Each number is 500 + 40 x the weight over its row's rms, rounded and kept within 0 to 999. Layers, rows and columns count from 0. Numbers have three digits each. The size before them is the row's rms in percent of the matrix's.

# layer 5 MLP up, 320x96, rms 0.124, rows 281-319, columns 0-95
093:525460509469471492490591543519442546448486488419499511496523536486438401449545452442550489498515481513536570572550532464526514495470454458508470496540481474564525504505444440580464434480474516467563487467503477504465525538516465612453530533444513454465463487452524515480495484535531539507
103:507537532513443525427469516494540499526445414487504502536481497534496470523535454528506524542540485437494516532552466533539476477531473444556523504403585512512478507531526491547485573499543510531520502497563550567530484440436464484487532497567539492527509613430472503443560529513486443562
104:439526543506483496490548570546483500442481521471432452522498438540547507458546530515453503506501519478513581550540531496531398532472440424501426506490437490514486510537494474469466519568564520551528540495508474485526502434481519501522528449440469435497457541423473540421509476467557556480
112:509558463543511454482515578446505506503491452524495462523548497437502417537517507468488501526477593396528449478565524508503476521525471518423545464441517516510493481476531519457510467457508492455479432521454455466466598538523527540507502549473495436400558456563492463456480529537500513522
101:571435462502483611467548514471463602489488447524469483485487466480452544528539472509525541532509442501492496514516510539500520433414487502485441493503525515519526591477480579490545478541553466526421495438490531466438507559511508498563497482493459459472518480512537484559534508525474603479
100:501495542421499560513541488409503466473506516437469535506490556570561539526467503514477468470487550512457549502501543526456479563502509509576477528470554454559513517551508535465501475508501527626474467504565483497514527429462528560472570513455463500493544532523507485562549457493437417510
102:520516502493473523555529524524496448563520582540491467511445481504520492508507536546511471484428439533441480441466616517500543553500448455532472439481477470482461537515487464618504527530523466530458498467470425496549460549517554487474573472557505502520446514527415498578525490499471497470
100:546513429555521436475508486406461472491519487481504514511474513527432478489517516514509517502514503442536514452494459457483426511521530475505527439514478529468489500492487411536518476495533449457515441488457553508545544508440502498571560507547425538500500473435525474558516341509552511557
103:498474498527432459462493545491479468535493511454476542573520487517480489467446490434464477534501442540528470508516528555503547539543528517445426451515547501536468403487391499531481486474608564447430511464519548526445487455481514515489470549473479449545474499498499492464596509519541474449
100:502460552419501481498459477557473516455552510453507434528489462528488525483445464467499521443458417526495503548504504506511465540517449535493509546504594467515467440453477528515475460407529548499496502523440468457484480525509479563533509482553485508531537394434496555461518598562451532479
094:538586497466496501469500473516580500469518555554420443442525519447505458569515450538535533555493531508498538462438455496475524500505571438459540435479461528510492504590539490462543506520501543509436498544493511508439542450510539466543513469492438503451480442444495473561496566468452561489
096:500428449569444466530504424418426486514483496500549518474533473528504556544504531512507560517535450549498480503496467484532506516529468524536509536467492483457486516429445496507547518446543508451507573441432565586496445516532441436571513465487520539473562533573501513487492506554505468436
100:531499536530458460489452543441519473429478505551483500509493506487498476459514553481407533529472599500522462483435493542530525502451461497477499457566507491501480560448471539505508453468582495532405495527508519448443534527539503482539498491578468516356569471490493491504443511503483547517
098:492582433500478525419533547447476580436515508536478509489480480431491490555517558504456546492537492456464540505577513481503565570545450512470522547512502486493506523528465538421509529510581541461454524453472511543474572518524442577534481496522424534498416435492494541496501504503526522487
100:496455539440501503427449551560470476490438492466476440498479506573565474460554503487395512469419458540480504468494573533470499578483409524536440495537544502470580518523505492520448473464523487500507497522513572496516546492445504576449497466516512470469544526450459516516459548479517539531
101:508431487562528553462505491490466473496497524539446406507427512522466470545509563608472589468483594510477501543537505554487503466490540518531539482402502451490566535568513503488517535565520501535512501491529518508514447568458553518521516515492548490501553525540480449501572439468478498481
109:504497543509502468447457446560475530492501472544507501540435532490547465540528407590534456567463513469474552540427532430485465483452560446500494556461571524488475453522495437437480408481487517422479471564517550456471545468517481519450512505472497571508469513542517515499518455467502513516
102:468505498463438506481485438525544493593520463521520601517461517462472477479552481508486481517485527507523552548481453554479590512510403453541432533525484461511514496504537493433514473485599476504514464454534525517465583489509496537512434532507481549495496519571528521522527514599455574492
092:505486499491454521503433512550472474569480505393522536476492493466510533515479434425457560414494498515471547536544541482434487556491534497531496498497465492486515464559551499442432497470496495528496357411503505536560502486508457514506478509478511496525503548519506409461497445507518483580
098:514499491523526516485503528455483440495523459488474497486566535489574484437510468560481533503487592459558467536539514484445449509547509547505534559521539460512540564556502513542438490462535571524449538512513522526521564520535461410482450465493468521539533431591564405528474500499523515548
097:541516435457485484518454505549496487437496501501403509544495528562456481505466453563483554458484403464422482484602478532443521455458456535507488483520526424473494518470562486501499485481476540478565485413467523578517476502547533507500489480544480556494577538528492490545506453451480470547
097:516434594477471433460482505437451451504526549463571474374586477541526525496581523486501508554487519549557562565459532442592485511474488512507536497547486472529516480505444531463481489550497484529504499458523527555521480530459518509502529448463454521544453502495533519484503503437497557485
098:479540496526448448497435525517466497551520449479556489513477531572404513525464531489453478484489476556520529558532548477499496442495546564544434500455539492520452533498476520488519534444448490488495492381486565489476494520476511396436482431506476505470487528459467527544460542419564510533
103:446493561484503543525575512507409482501560526482471576488483486482505516524551478502520469507522546505452476563523525437496495519500518452529457551479591500481473540481518584425550611463429539511554512536491539558527505512455485574506484491560486465426485519534501514408506539501513492528
097:474432517448530566513508472472519480478527541457535496560489523439502488500566529461559488467478506448452452442417490529516541481576403527538535497500398502498560494520519502565492513506488525508527448489502452492461531535504463527507506492420564464513489496473519477464388499569430455472
107:539543438533461512488507524471459482460454491546454525479504530479469482532465514493511476451541495563460503556509583516480499493503491543459488441530466463440483530462484490547581504563528558482501503537459461500523449483537500470511499420501575490547515533488475415633482488370506473489
105:590465507445522565528508496469436542506517538579451505499496523505575548519578548509514487483544538498489432436559484513515522495617514514450457498483436504538509512482527471451513484539537527529501484518455528472563562549570563547559497467417491462501468443531514524514526463534473482472
099:521526548575502498448454476535582502448524515421476472488507496506508474521518424491565565545540518526501441537519430502481486475510507484514523514527514521557506489511455453444407472487504540514497541500653446469483544527502430560493525457512459516527534446465546493498487527421449513518
089:457571540523493485532432534513540524549471502518525521484551495460604466469510476526413507466461471503561514587456525547507472486481502576468518582515490476479501520491527526508475502464459563454481568476507535560503537448520485496544471413498563423511530545546507485481481456411449531531
116:507487518500540485481441538450498466461495484483467504462497422537470476512560491496544463567468458508408499513489519487488512482467500564467481546505475611476546484476612448505549516520501549516499572451423550497488433449509475553475523515498556548482421526517469455497547596517462509467
102:458497477515496548509553578516522514497509499456452562533587511481489521464461499539532489547466554538511531529465513494548543511477422476491530502481517563497494480496446485469428478548483567555453494531551546394430489543494477470481514474494551431488489528459507383447567448538528477455
098:533476459440478565528543475503435547475525604513502551507509555468476528493532543486488495454495495397459500455536502474547539470520430509475452526566538530486562519470479548516518495548571432536513425402497447471524512498555483481460489569454429536531475496525490474524506534543497452477
100:450468510528469389532479517513450470535550554488575476554517476412500496513497497557466512476460528550510523540534527520502501489442497492578544487448468470484447502480471459442458462509498443520489419474442469544539526579486488496403475563518517464504461467497536459523477488456560580459
102:529499527512496449507436415509485450475375482523506442470479561523452492525491548487510505536486436497536540516533494440501523475514485570542528450445526544505494461493458523497590539504458486544435560522463515508574501514491456415589482488496426528515504508530532451539503432461458469473
099:450538499442516572419557548525505442479480462514475538519484502542539510497524566504442492450519578454471497509543488547458450552444525506552591532440526504461454517532552438532517514448499516480519579545488472476490538520512467470478481466504502510428464589426496473487474536588510471480
100:515534481587493524563446527555524482485573519470464409571550487564519488516455535514517493518569472487537458544515482464460476467495527475526479464517467529447547530502552512514451527464414459505527552446537426507509524432427498458507515452501495470582473482537532486449539577486556537515
099:518467510509480531464466509492484401504464541511414466462575491467467547501435511490541488450504519552543473536521589500536510451508613558545485497475549547498469536501429476499486447530518522541519563413530549424485497464547490522517487552496464448501527455509523488480404530495483522459
093:406569500507527474528553496471524537512477530513514444425469478534494466593452507487535509517505481562518566490407487529565518532531444555428511479483422539428478436511435506479511521537476479502542508514463475497514536480393475554502502533485523500529496553492500463461463419502476481563
113:509428609486503453517550524481501495514556602548510524493489531554494557484453443476444452473528535461539512512468518500457457444508543517514542503476463470475529541445473535445548432486375498551470519476509508548498453561475485429517515462539478478499528525492523577497452504427520514506